Weights of a small transformer language model.
Size: 16 layers, width 448, 7 heads of 64, MLP 1792 GELU, vocabulary 32000, 53M parameters.
Training: a variant of Muon for these matrices, 423M tokens, 6455 steps.
Each number is 500 + 25 x the weight over its row's rms, rounded and kept within 0 to 999. Layers, rows and columns count from 0. Numbers have three digits each. The size before them is the row's rms in percent of the matrix's.

# layer 13 MLP up, 1792x448, rms 0.179, rows 929-1134, columns 320-351
098:445494490525485503471501496479511513528488507489492477488534498505518488488490497537502509484479
096:509497484493511495481500544488490498498476499502493464511508501503519465501520509482520508501487
100:483503474466496498464477486524579487513509514548512499480494474510498473465495490542533492487480
097:520487510508478527523537491517502462479475487507518488454480465473521503489510498507519546483478
092:509459481517510508496499516503500467513504487495496485541525485553475525462492474475489529498523
103:465456505483478515539514465509531515490467512506531535492497471492467518513469477497536528528519
090:482472525454510479507514481506472504488495503471502536517475476554518515497505475544527501471503
094:486521511513507492460473509496495545539478487510473497488553521539526549529502460543490492520491
104:496501522500485502458527515511453540490429520529505497481505470445504485513516525472480507523523
097:472487504516481465515477495465495544465487509446459507449494507514488477496516514474481488542470
091:488513557511511446489512524524539533465494536527484474480528493489487525520512520506530524529484
095:495549448476504484546442510480465494515488514504520511454444499495468495480505521531475492497504
106:500521562496495517476504535487556475445494534474499452497491491498463530468492491500516527482494
080:472518507529478515497475524531498494490484523482485487530461524512534538558491512480505466480539
101:454505509496533487535472500486499489477510519493482485469497477513498518501443546497479461496498
098:509489510505494518497511527490528563500476501493539498474480476521473548542474484514477478545532
094:542494571503447533528501460512496514502471470507523506499446516494493521515490510492498522449510
099:482463490509518471489521514512453515548496490482531489540471499499506564494464512520504500526499
097:533553444477490530479519515546465509475547518497491509511508485507489461516504506528487516513510
099:461527526534493508548439458504528483502493487444504497507534475516464494458497462521512465488486
115:466509501458514506483511493528476465462531523534542509453513515492539517521480519535508491511455
097:476557519493467530479544512493477502551493521527509498503459516511473444500505508451489526457517
112:518508497428485526489491500495501485505492515499466532474522477519503514473559540509476509486496
097:486510489508468498487500538533517517511496526522486553497505492488503535502541451464523477532539
099:456533525500511526507502516485514559523507504528486496482461531522507522468498481476501519500531
078:537461509491511497496522497518532490501557513532513539501535499508515502523515504530522462472495
103:532502459482524486491533482447456403523495494484497473521504520462537481525491456491530492496495
105:517484479494486556508488494494478560485482525506495517471496533493479487496491518480484505529510
105:525509491474540513510485522547496489497496545508477520517486470444499476497534484529521526501460
099:514505522486464539518510487542476504489493527485477501479490535531450519477469497554537508511488
101:504526511505533485494523487466506442510483483473479488511501499439482488505493519529492451486468
105:526468503513525531521505471484498504522503467465494576478540473488501461542465478474489463496477
103:490542508484532483484518474472527482531467489460494548466506473503506480503569532491509475516569
096:448515514483531510538504460521510497470536528509498504495482468521512447525484503517447535495562
076:439485475486502507452529481508512492499482481478507457516514504516514551515516505495569467484550
094:505508528478486537463516506505478499502475506512527518507497535508539512518565487496459508495549
099:536480473516454529515532551482523507493509508497514473483471527529524525509488567479503498484468
091:536513463510533520534500524492519520532518499454495528522502528513532515492479530530569491575500
096:534532533527480465501498491456502521506527492536520491513510485511526498489478483545445488481515
109:492477511472543528492478496475517476515502526479454499475481476501513537520521513499516521465547
099:474488498509490514514498528473470499500466507452501471478515510530519489454500462534455502469444
104:497500492534484494491490532474474482503451482462557532514457492477515527540530546475504507475513
084:501444535490568501496529505465468491501479518489494505494475511499494522445519468466498516492489
082:510518485484544500538521473542514483520483452513482555484544506461499541526539534511478478489493
077:489491457503499523490504506496489491489452564484513544504501547427527495456510511521486522527528
093:479517490462531530507502458480499489524467506491516557528494523505537493522500542507478499464486
107:454485519499503538533497446470466524475472534512552507519526486500497477533484473530525467502494
099:448499505524505468501492522508495508518491475485511469501449473555495499521485483503534473494505
094:465486507510489533566547497490448493512485449488510479506513490504487523475459472569479500555507
092:521508510528464486533479512517501501527502584527468547456464488519498529470478477528481527430491
101:515496468502511484506515505510500521496525515496533481503479467516494470509507496512501475516554
109:465513500502506478493490513515491510496563536536454480535498531522507510510493517516482481527523
094:446501482512504535499492495530490513541519517489532517500481485487504470512485493516506449517506
112:498535487489514522506534463459483505502533485502511486492523503537458517458466530507543507487481
096:495516529542497478495522479495534501441492527504494476471492456491481529495472524525510486506492
098:470479496517565524518468497509510478487510517450530487526518496483520466527497503513478505469524
110:486500482473487483510474507559526491472530524502514481486481516474518505534466504492478523482485
090:496512485518494513525472494540488507497491484505519492492492490473532495497503513550515496506480
098:497488493516485482515506521523470467478479500501466546472498487465456498538510487552511438499476
077:505497475521492499533546518480475485484500506490534478483513496469508512496560514529532525527495
097:533420503514497548521515490495511519501480517535477549514555497525480519537501469495537492516510
093:494482521476533499495498545503553502509524521491546508501508493560454454488536548520469500480511
103:540485457502506464481548505497474492485497511472536467486493516487517516526499494509497538538539
095:520514494546475493496540475492506528510495482482505526467487457482539526515463490505503497516466
121:516490482507510528503481530512501445502454514512497482493442490544497490544518529521508490483481
094:532515513516542525474497466496494483522541465530528525558515533508537462478495464494527498461497
097:503502488520488510481495474490525494464492557482486535466501476504514497508502502493510434497497
101:521504528502493501469515527501525508520547477515490510489506475528440519466534548462515451501513
098:502462480475486480525512489519482489515524499508488533470459517563487542505486513534510498490565
092:474492494459532520487505511494478443494475531540529482496472515526508469549482466491445473485512
104:510506537527523481489481521483520483473477465526486527514485505496495474547468498531518482531505
112:467521505506511552493478498521500537528470518467510538499496519477491514488482475529526507455493
091:533484523565518503506503494528498519506460522448477500477522482505477501464519517490498536508534
083:485538479501490484519522482505512497447462513503528477496463493474488482481544547479478520515498
115:510535483489523529542554438454501519510478515483546488483490531495485562523485471530523494533533
083:516481497523488444524520525492488513512466486490494459509445520474477530533458531510478506518526
101:502521447491505512469503471466479482538498542506539534504546488500476484487534545502517446510537
116:532494494512478505517527518536537495452514499516491478492505504526514474517489529555409517480518
107:498480501493431498522495487464477528515526477519576517510538499527494487490489506510511485456522
094:490504482559496502455486528501540515516521477485517496526509492495481504463493523501504534523496
079:513520522468505463510537546438492463514474531501541535517467509529548483536516489527505498441508
106:506470497526534462504524523468485475450513535471511509495509471503494478511497521513536483456480
114:510517522479459498551503480482476519506507498527485546487543435475510495541519501492495530494454
096:481499490502495528476454527463485520537526505480484510498511510472497489513513531472464516493528
114:506530533484455492541512486475492485483536511501499495473468484489466495512500529487471535492468
086:496474464527477504471488467492483497488489547469492463506507505493478523475492490471499491473513
104:506489528520546536509462483510483495511510547544501465535482495487523495499522448493509451454533
094:497515454527510529474467514548546496498498483496538551467474463491455518463465481501525466506520
099:471520476556510505517475483577490526520522513527495465537523500489510491499473519487471493468501
106:552484525532494494506480498494498490518508502517441492525508507443484471507508487464533530520541
093:519498483487506507479516531468488475516528527480510528522502467497509493494544540501486533523496
100:432469503442503465518495527512549506461496474539492464507511486477533564473479505526539470525514
102:515499515509554478481501507560527542495541533476479483514483518521499494495527501485515472519494
101:482489530555513559538522518492500493508505542522496473506508533507515520534490469528485493478484
098:504474500490470498501492549467488445488497482517523500518529472513490475453499512516475521525532
107:515550491456439545496508552484514466509483487552494500506497485505486496504531471510485481510470
087:465487505485502442523502474520470510506500509498534505497557472490545495472515494461503516511537
103:524507483445532499539514474487532496501506470448487491523468523504488528510503515526508520491507
093:487538504462528501520503508528532479493504495512524563529478514477501535510464493500473502523563
089:479483448493502510535516499485500520486430491479515499583470457479533509477488497509500521527501
101:464471483530496509501484517500505459523492483488519475522507466489500531534483498476460501523478
092:517473487524523467511529468517458535544455498518492472440479445456534528536474492462541518501505
089:527544444512524508497517507480484530476498462536497467479510517471480479528511536535518495543506
094:523494475492463528467489520546512481518458513516516520547550476505489514516481527535509488491515
080:487473561495514539487493489477490553550508479502513483503494512458511515498510477471472519506426
089:518503526439484518455513463476468505511496489552464512495505469510486515501442552492507495511546
107:561512469526493483450534450529537510485512514507531513500472521520537474503474528476456472472504
107:514473526502499509532509487513489514473483487520490532484502468512504447526491516525473470488498
105:505489449471508516507457476501517501456459529486517532519482459483495535484458531502542508494516
098:490498492498509473522475460503507491494532494528476488494497482543528507483520514512544495460479
089:509511479537503491515504522479538497496453508520512423541518499505485483552552506470480493509482
095:520531507477480511481531515497470512517539513499504485490505483488508484518562517511517463531524
096:522540493496481516508525494545445490504508501506526451499526477490489530490474523494503493475490
091:484495483532528478508515567487524480482501505453494468514471485545558529522500497499501482503490
092:515493494551520495502509476499436535485498523480484544503476477528482489449496482499506547493479
095:479476515501540488515504523508477495563482510456532498510482500519491516473480465530514476504519
095:555508482450533510500498498495485492493479513547494470512548487523517540510471482478547501508501
108:473507435503473510464527460463511444473534506518484491516541477486528513486511534521479496498499
111:531525537469536531479486518520472537535471483515508534509480519484497553490513445523493516495498
106:485502512517444500490566470535515529522531492497490523476506533494512468498515493488518509490482
136:554491514518502511474536501501501521478473476488483466494466486467562486467500464493515492475490
104:513503491494479534493502466474514467491450503517475482496523465489482490499490502516494508503532
105:460520493499491487480488545498523536471499502491460567504517488496458553518450493507485494518510
098:460521491510514484508453459541462498506493469538478526487513513543487544490491469501522483483512
097:512546470515494523518505518492441489503459531499510528507518502519505460495493522523485450507474
113:504477503462504469510509531452508472506458506483526458485533525487459490499499557470489497489473
102:564489492515507531460492516524490513511461474524496526510522466521497505499497516498470485520507
094:499528501468461468482474486509469459508464552539487508487501515518491492518480498501518482530514
098:497531493471506536478530541542502511485520467496474513469524502504513488503529524494506477496485
100:499510508496486479470477529544485489414453481495539486484486477496494487575529518499536475520510
110:520487517489501495525461524492496512478500483511513523494516489479445489523490491482482515470507
099:532476488527485481481506500518462477495494447490532505525488490519475465468499489496483479473512
093:538518484507499528466515516498470461558511454481495465531498509504436487510493505463490503494497
089:493491507459492454516543492512502467489523514554532539482468470529519530496509492510498455556467
130:517560527498500505489479502496472497430527557512486507472496501513486556490518496526538491508500
078:492503508505458499490478502494474486510504466544513515509531512552562571522493478520457513489500
105:502499462534484478532533475509504498524512505489486507484454479482492495518527543520479540492572
085:487483551495502501514520511511491523528510513479529515516490487510549580528535505535463472516507
110:515463503537484530521539485493506504511485523522479514542476492506463508544454474451523534484481
095:489452489510522528505502498513478505444466492509513484500483465446476511573525500463533494505487
091:475523499482506540523497499526489534501457504475529565478493507526502487510464500497508517536524
113:484510465493465465498504536561496485501522453494534488476504486498521535528487474497466442499470
099:472536497536492499491502489466529446548517520464496513477518482473493500487478544520512552548495
124:530535470513454488497489480495470471487468508505512529498446495443496536520474487511508467517474
095:506513540463475482543495485499516495495537476524484491486454446512451509501529525527488514508486
103:478471492535520525486521518496514510506478507481533514524489498463523527549545515511490485497528
105:495519435528523490485553511506493484465478503494480504477478485495481527479492499515533509525545
139:496510490556480505490494463493486486517497550468500506497537543521522518518513513527509506515495
090:536505500545493483460526520518483423499512505512492503500495494506502475516501491482464495491527
095:472432497469490545508497464478542512501546476499498494517518482516493537500510510514484502533514
094:477481489519512492517493485491456444468479515546535509531516503499504499498483526512495529489484
101:455500492473465446479550517502513492473534521497497472544516500479521508491513539530487464482496
094:546469520531493489481512514493549499525475489474484525492477462517462505483538536495478471504517
101:527500517526475520529546498525523511471480525483518494471496515510490508489464475493525538499499
113:512509524499526470519494497519482497486530499510474502505471503490478543465497489518458516473504
090:496479462514507520525519516505479481491465501485528504512457479526486516524463491506531549503532
070:517495531474497485583499484505523493500503479471480460475454477498499515506462504523468510500501
087:462495496506524471505547493511511503503493467446518492518472456487536509502528526464539511543499
096:493458540506484526488490512481513434478482491543472515495532486556507498461472504492557480498472
095:574493526509499482495488542515553524490523508495527487473533478512500498533493490467490500517489
100:477506525503542499514502475552500519500533495510455478514507481472529507493504476477517493503484
101:492483500567485509468460493501497528516534491480499511489455536515490510516499512468484438476498
094:520473532467525501486488495551531464508488492537522483534476477555535500520459527522497493508469
103:467519498531461509493531528522534491528527469487536476486504516527533513528520480484514455526511
120:503546485484518535518494487526478515499482479501506511509474513497455463503530512491497477489506
120:515504475514498516483493505553484481451519512482517458496522482526536490501475490523477531493465
116:492455471557515502526485462493503539473479522497477494510503432486496511491484520517480471530510
112:507487529526477532482455521519531513520499511516494535503528501536458441513522481478485518508501
097:513493507520473493525525517506491514525486538478505463476493506510471482467498498549506511533505
107:498500481504482537493505485504524498501514473457502513523472509504467486485467487484458536498497
105:506476549539488496535520523493517497543487543539540494562524502515485474473459532517537514488477
090:543558540547501500488497451505491513523514472535506549509493477497509482453511531456539540542470
099:505478477491438487556492460504496448458533481482531473524538499480495497501512499504557560550482
094:470502511521522497513500493472472507484502526505486454502515510503534526498526510517516517492518
090:477539523508504496518490503500477513462523505491520447508454513508499478527535473497504518525555
102:519457560518502480510537506545535536502505469528513521460485453483490448512500516507527496533522
101:488494493483505457494479458516501515465506479496488504487446452524523495479428508524516458527478
111:467503503489451492462482518483456512507507477461512518511491505492555482530527513545494457533530
105:513484501477483505507498490503554541527478504429501502523522495513530537503482530536524491485468
090:527479537500513491499527500490516536513469548492462462488475508510534512541458482532439463510511
103:484502526511532493552504447513503545483486481476478525514470458488496523516472516558558516473436
095:503471518498528507523502503489537509470456488489509509521473532518451472492465506549524493447465
090:475503486516499518488507478455503517547535504479464479477436491510511487499502487496477547470513
096:483498540483507518504529500500452475531462505473483460467484493506496511537466479545517494524508
089:481499494530499512526508535498505521509502527503483491491489484475460513483479523505500502542492
101:517459499507498487467518479491493464512524534453518513503470483500498467508532514545491529539514
103:516512497489465499528516531511521480534535533515512525519551479479488504482541520478456497478526
105:499485549470486532516490487504492518476486521488456451524500497487457496530446446520475485515534
105:471491449504532541476523527515470512489516515449519482528479565516478505477474464468523528475530
109:523524467483495484533507502488524513434509479505494482492476475466503504535485502507473543538545
096:475524517511509509431522493490511473518469486481515504496495478473514527484504506507513489469524
082:471451494464481498487505486492498498506481504468511522492503480485491506480487451525495508519463
112:502517496495517505511502512456465454447499486531514480476516515516509512479521513527498524565480
059:484464503468525496512517461477474514504530502497476510493508513456480533499517501518514467525494
101:494516488459485496494536481479506432510480498499470539482507510452523501502545522454483527535483
106:483527547494525550536492487507516502494460546476528538533497508514496483495533493478454494507472
104:514516488522494508524535509493511485520527543502527492528517507497545488519492479474480499536527
109:538446510485537519526493486527504489473514490474528553463524517450492479496499512481460511462527
110:528532527465499529506532495464471471498528527486542498517512513482493470525500511494434532474552
108:497480488517520505508478455480443479496528503482497499517508502515522489532548494523451492488502
089:486524482529533480484547496439582501444526481510521515487481450472496497525458506497505491494481
086:511480463499493480471495480511480512560480519489522469501506508489471482500498506478489494450470
099:422513537540478504484475542513535499480487493432499518471551451494518514492480491536487463510569
090:524485537452483504520493490440515482510518519502489466508526494513518517468457534464512496495504
097:497517504486464543502476528530475530475493446528476511451500477492485494518481543525539538484508
104:507462480499458493508517519485474477551493544558468510541503505490476484483493514495498484471511
# layer 13 MLP down (transposed), 1792x448, rms 0.0364, rows 929-1133, columns 320-351
100:507527498500524506533503481495511509517522445476504498509540484544488516545498468473499478516485
093:515505452504484506450486493496464486534460483506484502513503469512519494480514481525474491497560
096:504459466490478499488469520457499493516489483588523513492542471497470524532480491507521526445491
097:509508508528536450521491496517495480503521545499506490475482502502510488510494515506517490454455
087:439495481456475513493501499453501465518504481497495514526513525496491510472488490496521503523532
096:545480489472499509440519486484462523505524514485517554481497562495485478496542513509454517476531
089:431485522524526478481452468460487477520486554525485535516534509518533487512489509524520474494528
091:508518534467501516507444501521471499470518533501464497499502509487525493507554504502517487501470
104:539523500499469511490478565486545518521460493512518543503526436528508496540497511515534501472489
102:521517493492557514516510521488462490524521559520499529523499525564501526485491540485545495490514
085:501525517470487481473558485528506538465544472513487471510510485491504473502527486488512473505500
095:516478536510471493496506498522478528501481477504491474481518527493479489545524493465535492489470
093:490492517501471534487518491497491510537517508485465430476499475520526479509493517493506496485465
090:549521521521496492489539490514565470506499524532516490487446527520521503503469499497468470516495
106:516494465564524495487506502484492531473519486423472543491521539488503520521519451474511519468504
095:501503484457514527480492498516497510510503488522521457509460532465495489515538503519436495501503
086:517480453509552476459489547504530465517500452496509478544531498496491502511530494494490493533507
102:506503510511523500487471499481500511532469488491513485481526531494464535505481513522502475489483
097:497463520478497523477502480442496488543524502495499514512492514497478495536482495524506507478492
107:481519517505567483503484471499502538560503528489471486468491461521463497496495479477501485502524
126:542518537528523512475487507505504501467514476515515501501469483488493489523516494497514495472523
093:536523531477473510470541442516530561502512533527494475517480465488483544489499522518507528507469
116:520485471498493542499517476469484520474514482560501505496489490512495493473495503519490483494478
099:449506517502481489491527498546506532489541463549510508514490470493509481453453479538532480459551
092:490527514486506499537505530497463513509480454520500480564467492507510521449483540461498568481508
081:523468509461471512484565472477485496457524488550526465493512497479513539495556512477500482498488
103:506498500497519514507515451513490503495498516518491502443478495463526503504489478503462530485521
099:535519485488476500513540501449545490505521449491513505524516537467495526530478503440473453480502
102:500505499469543476493509505511529479513481508526477494457479508517532475530474500539469462495488
100:513489519430518481489528494530502493497487542505497497489528547523520530491519521501486443512480
110:484558540441463459530514477479504479457520471430517468510492497449512510509512489491467488515470
107:526503527464506495504549477535514489470525488509527492505502447481518469516475498497463521516476
124:558511512538488522511477540484557496477506493470512525483499479465436497505468496510508481493532
087:478467545456483490479502512531500505506503506497515486515497524487486448557489496534507553494521
074:510518506487515484521462496485500499514463478505492514537566468507487535501483538525496555486520
103:498495469501440527517505504492487505505479502491458493456510511484527551509544493513501508524511
093:531506452480520493506505490484517488482505461533522500514498484552495503483523489489484502477483
085:540467490459532517495511495528515474529496509516494511492529488486508545483492516503516447497520
094:485490479488498502500531427493528532507594514532493559508511514513543480495544520535459448472522
115:478510484493431512496506511496489471464491459542511506470506482513457457457504492455480506526505
099:457470515514489522558485520465480521500498487465487505502551509525473477491565501493510502497509
103:514491503537477513485455462482533479509484517538480506522478524509487514519513536524473494486523
086:427500577512508474506511491494509515511454499503508542506490510545532433487473480532464503517476
080:483516481528497478487511469531550527533502504492456542496469510540485496530471487514514524485514
080:478527508485492526515493542527506498488517502521498473511466536475443495495513488464509531500497
091:530533504506502480506541461488542515485516465526482451486497505485518510441554481529467463500539
110:511516457478532540507498486504474497519501518508488482472479494534484492509507545479547495510473
092:483477498465505486522481508507485507448477488491526516480481501490463522551454472463531440521480
099:507460490483521503507481469508497497497477501464515503510476465501542466515470493466544519501479
095:471519567453498466473485491483454493541518528534515526500529475477484500477513500481550458481502
115:479466501495491430523511523504505468465546484483500540506460464502537525520491461504489511536472
108:487519530533550498533499442481515468426494493530435494510499524492511507490450500512565493508460
094:474510415431477488513507541498489506495490503543465498455505474526497504523464534488514518500476
103:504503498513484489546495495536466483518477498480520511510531473523490533506449473503485471507481
094:541486497460501544491547507449494456498464447464508513507513490478482495459540480492488508479495
095:494476522512511486480518535520559523478502503516467456438478490519465474492466494503483484509490
112:473510555487556551494466503524500490493556491514505509511517520482551477514524503565476490489513
083:546535493481537466483545543527474514517520520460508471509506502541549483483471493491520497514505
099:531516460522511545481488510513542549515486520529493507519507490477505512484495561503463481528484
075:517516508500497501469513464465520484527502500513497477506498466483526531502501498509496473504434
091:525517511481549507496570493505544455512529504464526500480507524486462487514508546506489518540486
095:482492454493485536533507491508529525500522485532482507512470531487477513467483464582451485489515
099:484462511535546517472478516477494504506506498485489476474469528506508488531545474510498489519492
097:509512497527509491500517525473463506512484480524510495512493591511524528478480524495483490515511
102:508522486498517521445512484510547510503517544502500502507505509518485518500494506477473520496508
095:493486500528548500492538517509513514504493482521525520472492580507504515470526475493497509550484
107:471508513528522464497463527486527499505512491500456524507541473505515511523518497467534478509507
103:508453477478497468500531482514502538484518516470506491485509483465463480474472498546509526483498
096:479453452530497448517522494515502450492493512482523476518497490515484471507524492497449496478514
091:451497553526493505490497483496540556506509493509451519502548472465463491476517530517512526523497
098:550477500474498499535495431469469487452534517505496483512485478475518525495465501522478507500492
115:496504509433466502523497473491487511464520514500485480507490524478530474485474542471484513499529
089:498501488540468466508524518462479501488508528549492488458499505515511547478480492479481526444537
083:489487496517463520528477490527559521505469531520514499464536505461519524542497519489465475501492
106:526492524497502490462529473527444473502516464491464462512473503498459468491514500454506522495482
083:493511474454511493514496485558446483468539499515463487496545489464480496516503550508501516530485
104:507475498499497489509530463511539482508473484492475511500511504518504532503510501475514492531498
127:501494471518496485445476481502528512485516523485472535517502468502490492490497466505506487497507
098:468443486517506469502504465475484517486524523502479492509531456545484497512532468462473505507508
088:517479503552447481499491536506516530540476540565495488487529496534496529482466508525509501467527
085:488479562514516533496457492472549491489494513479471513528506497472498505504528527518497496497524
102:519503524501527501495497510495528506482522481499452511508508497511495509520504499527497471502505
114:510512512481477483519505509510540507545452496543522508437504448527481490536508507512479488522488
097:501539529492561533476434500490482540495474478514527496499500457504531495475495503463510524504486
125:527474503525481478504532455518542514498520472465506488493526475447521530457532502481503527507516
097:535529461496515500495541508469454500494508539487484507513499518477504504429521506484545510488490
108:460540521450484486456484459512527474506470506471457499477458475542504548505505500506543464520498
095:518527564518483542498508488514501472481499499517477484509489450499537504520559524486513506507497
091:541513494502484531491531530490529493526490505518485502468455502514431522470521490495462476493496
102:548500479550411514515515524464503464464520487485489506498514443493485531529503490467526496494496
091:519493469466478519482480506450490516494516510511493525511510475484494513501493518478532522511509
098:521463513498520487485485497447489506517486493511540495466542501525514476512483524480492507495514
104:509511509500515497475507533478539488534480453498480492512492471492440557511467503500503566495502
093:501463484526515476507510520560540496518514462511480478531503494514493523540488509517443477513470
095:536497494571474502493489528527548509492491520517507490525510475518476486486497505527498500521563
110:500508498493542521491505521504507532444546485470466539476496508483470559461470481497518488521497
090:507514526546508516516500496479455503485461453459517511534528499515472525522534470471502517520536
102:491471479481470501536529467450505450483549471475494503525518533508520497471519548520487487455464
090:486546442477476512528482496503471491478541534444495531456531536487493516483486468519468524511491
100:466479480537481458512515494510529502551516500488517484463486543485512523516490467477520511519475
098:518518498481482482523477496500485516534478507413511516507527502491515473509519544515460511503491
108:478470510510539541491496491505519507455521473494496478520463513481480554501452442545492485495474
092:543492534474479469499501510503507548493508507531513497531486505505494500525503488511488517508508
086:516549517522508526521536530495478462463520491488479509524522465550551513484499521485506537499481
082:526479536466467506504518474524492491501503466454484495496492483489568508474489456494513497502477
080:518471484519501483516495524481490476501512504451530484545492487517504478523503450538493509508488
107:492488450511474487543514559505512538503530529475520515498525508467494460491479503469495510482532
100:509477509538468536522530485522503497507501516508461556475497549514524489511532528523480500487547
111:509514530519500507508482524508509504504480506497496459495455535550508471508462497471456521527528
099:502491490520539512499502455496508489506475501516495480510484501485503509532477514497478552459526
091:519493474522541491546512531513506475487488476472481496516536448487433509525532521465517503496498
094:424489425506483506456514512500500467497503497500499455487514518510476517526532492498465511491482
104:520515545506455508491459485492500497507538511500495519539498500482532488448486496463468506509490
092:504508505486476472509492491531474505523525488474506521470506496522493486485450501530494485459508
093:478565507503533490509512494510520515510485481523418513511500551526517492495514556519446537475492
093:500524513498494509500527501486500523463523469486515499499510523499515483492502490500494512530538
098:491485508488512510475499473479516501519525506441472488518522484529498519491501542502525517505474
115:499517505468475495510508477439552498466474508470491476465509481486535478478490490494510531498463
107:500489478484471505513522512493515447481487466518485496464503508473498502515463503521509551519508
109:509516532495580467487508526456512482503482517522473458500482493471495537516509537526470526529483
118:498514511488480478499482461509507477525546537510543537496544527523471524488484528522509498540514
101:450496486517478494540466495500495504481499523538529501508501481477501489510494499517561505464519
107:513535507508553482468515529503506500501503535476477467524475446473516509484477542448450509493566
106:547503469482508487507515467501550505518524501536461507497515510522486497484479506496520505543504
098:484483505502478505516493517484465494508495481488474530455504479496532473475497463505491497480500
095:544508479490521517527492497520478439505475483466498506527487514479491540507487493509488492470520
097:483505498507498518522485515544510499493507515538484502495471512501462492515524488523508452498497
097:514516484472469496473475501480491533489483444478481530495480494530480494470501502468499514551508
097:462499531480530489532508489500487511484525504445490514493535504536497477472528519466575500499497
107:524536510498482517489450479488501507516467517516482507477486520544485495512506470492558474502500
115:521460521510495511485461481545460495476510513502502502497501489532453501506506517477476451478496
106:500503512485500510507511489508492488518511516539501435487495502504513484488478525507486510501490
094:478514527454490535510491441500499469527478496439512516502476512456488517539478497505533522470508
086:433481474446472509525548507524476532531479529491517555501493474496547498472481517515480504552475
109:485509511483481458517515498508526490515494482559497500501484454507505504501538504500506487488533
074:508469490482509476483525538485511495467492520531498452485516496495552478501520515496481500532512
107:500488517497522497523452499487517480517495529450489474485512458541472521484526456563459521524502
089:486503502481501560503447571517459477455494500472520489509504470492505453459510466473493496445464
106:524474482505510508549521467484503454513509486505510495519473507530511488477459483501505490504506
091:443478479470511504441469470496523510507486483509525519528529488475506563491476495565530497508493
083:486494511495490533483529451513499500527495520543542506444509468501482528514472522470526506502504
134:477465482522504479468460528466520515497515472525495481513514464487485483500504544503532488494527
105:475475520455504516528530490479495479528463531487496472524443501564514453510499506475449556502495
100:508504529523497520480506487496478497498483530533518515494458460492490510484471492506518456513466
094:483498547483480557515502582489494480447522470488487468455485482504502526534508528467490522518464
110:533497485464501518484499531529488510504488503527519525478489500493487572532499521537542506501507
103:495499509492487497477488518483538503422548513528494502510485484481523466517497478472468513453484
136:504477512484473518505500513514447510491486499468525497490504574506517550506473488491460480456520
091:496535532492485534533509492478481474488522503528518543495467447492494485504476454488501481532471
094:514506508489479511514546482490480541478506536480528484506458496499501534500511540536463530500501
097:509502511479524530489470456473541526494533486519525521486562491538497501466522520533499554514500
123:486474501547495503496509559505481514529547514509464484453516498453510513556520503484527512463498
094:501502492481503531504502461542492494421468448507509504485504490491497494482524504448537490453510
105:477485466501480495493529491537494492508463515497484492508493470472493516515483507476451552488475
103:476521533502462475504464498467474491492493473496497542507474450517517478530499537500550494492495
081:507476516478495475499463540506501502486498480555486511499509491475505486503524465495537450463476
071:500493503485469509500467527480581499500509516500492498465514513499501497522446498516522513534490
081:493494492517509492517514510541537517511497508465451479516502465546514512485518529439485482471538
098:505466477495501502535498496525500475542502481470533542479484446511457501560519553521523460519502
108:497455491505485485465504491475495509487493474488465486485515494467495479505495492504504442516527
110:472455505493512495525524506493491487519497523546494485488514489502508549510461495499482484446533
101:522493485524501479516522477486464495511480489500497476486537477543507486453475521493515493511503
100:467456484476504497543509515532464492490494523524516480511547556512482486534509505491513513478500
100:484517495528517511504487493500480461516515491512490559510480509507468474515534479483472513496486
112:478450509478491477487501472476540486539476512582496506508531493520489510506531509513531483481482
132:516469470501550520569496516500491504532533496463516528511466544481522508459471500527502525553557
114:544517526474520505469513536475499476505464501450508504484518483514483517495504486518498487535447
115:495506521513485503470501511463491498498517509479485515485544452464493538505497481474477485461494
089:508486518519520517516417537525479482507517496489498482510538512475515455519493539543478476498533
106:490551455509522449462518475489525510460519520496520506528509454545501479507471499496519532491509
103:504499499502478521519511540481495500522510522498561477487492529488482510489466517502570488488498
087:526482491505521491528488499479522454483470501513530525502508500505536480522465508476502500509488
101:513519559530484490554500532490480543510486504496509532469501473527505505488486511452509534519529
089:478548531541522535502492494521479487511451541561506511493510546488505505467517502506487468508502
090:486470517504479511484483494487485533511493504518464515506537475443511518526543492477498507526510
097:529471526517509545521452485532478486469512535484557484530501527467477501492499469479465518461481
108:496482513504502442487501466502473510472510468485524459455498521504502509529512531472516511492471
116:520518509464471501486495508491451549504491514525505504533477502494496495530476517480509489489492
097:525469525457525499490500463491512485509526477468523500528460525512499509479451479485491511485515
095:505546481515482481488547496507511497475504501489458486525492527498513508504517470470488473503464
122:503484519507506517504464462489527504488495498466509485527485527475461475536482460518520487505479
100:494458538512517479474477477467531422481509489488475506516513541495490477486465474519452501531490
090:489492493485501484489516495469482478475485476508453489489474456486468502498481485502464513484444
094:469501484503476488521519505478505500467508515523544545496473452487519527504498492479493464494502
094:535502493512511477491530559467491490506523482543481505485508531505484513517522489499493500497489
114:484450456516511471450503543497527550500480504493478519479500483556514471529449512487522510499450
106:506480516539497519463477513488493484495495542470440474455523516484512486502517498500488554524491
106:502514511479525495500508500462496476467522487517458501501474505514516492524559516489523496529492
105:513521551478506537524485433494492515503495498551474499469482580510497469473497504468492527518492
111:493530532500524450487531486504516477518512494461530465493451474495531513510504506528462486526514
097:454493506527532542477488505481491494458509502504480516504488488495516519520499486460535544527520
081:481500547483473485558519482542520504505479471502491505524517481519503542500511468516515466494503
112:497506516484493505490540448512507521494494511526509482478501450510465503476504533506483513479458
056:505524502501514544474536503482528522534525469526517530503518512521523509505470504499486495509478
107:556475460481523550478505452504496479521515502516497519504487527544465487517476498510534513486517
105:520480474506502579494490507498480428514480511481446505451463497506514477444487483465479521488466
103:504548503471502473539529514518483476483475499517516535463505453489499497469503467508476482503491
117:465481522488448496506517476479455478481528483523483453505446520478501521466504512502480510563506
114:490505550493493505479469487499525507494479518460501500497495518550506488508503487473483555431480
110:518492471471525460517543462480478540513538541473517548513497543502520537464497542494481491499480
089:523510536471492546530533506538435507500457524548527478503499508480493511506502513481496478487491
092:502487497508485506484494493503510496499502511466510541461517560446526516488543476507505510471474
104:490495469526504535533500485474442526475517496489488491511517474496503479521469489477491527487467
092:508525465465488495491518519527453515535528502467480538487526452480500463483497510492529548529480
096:475517479454491501495503489526534454514526489487531531579503455478518488499503506557480485516495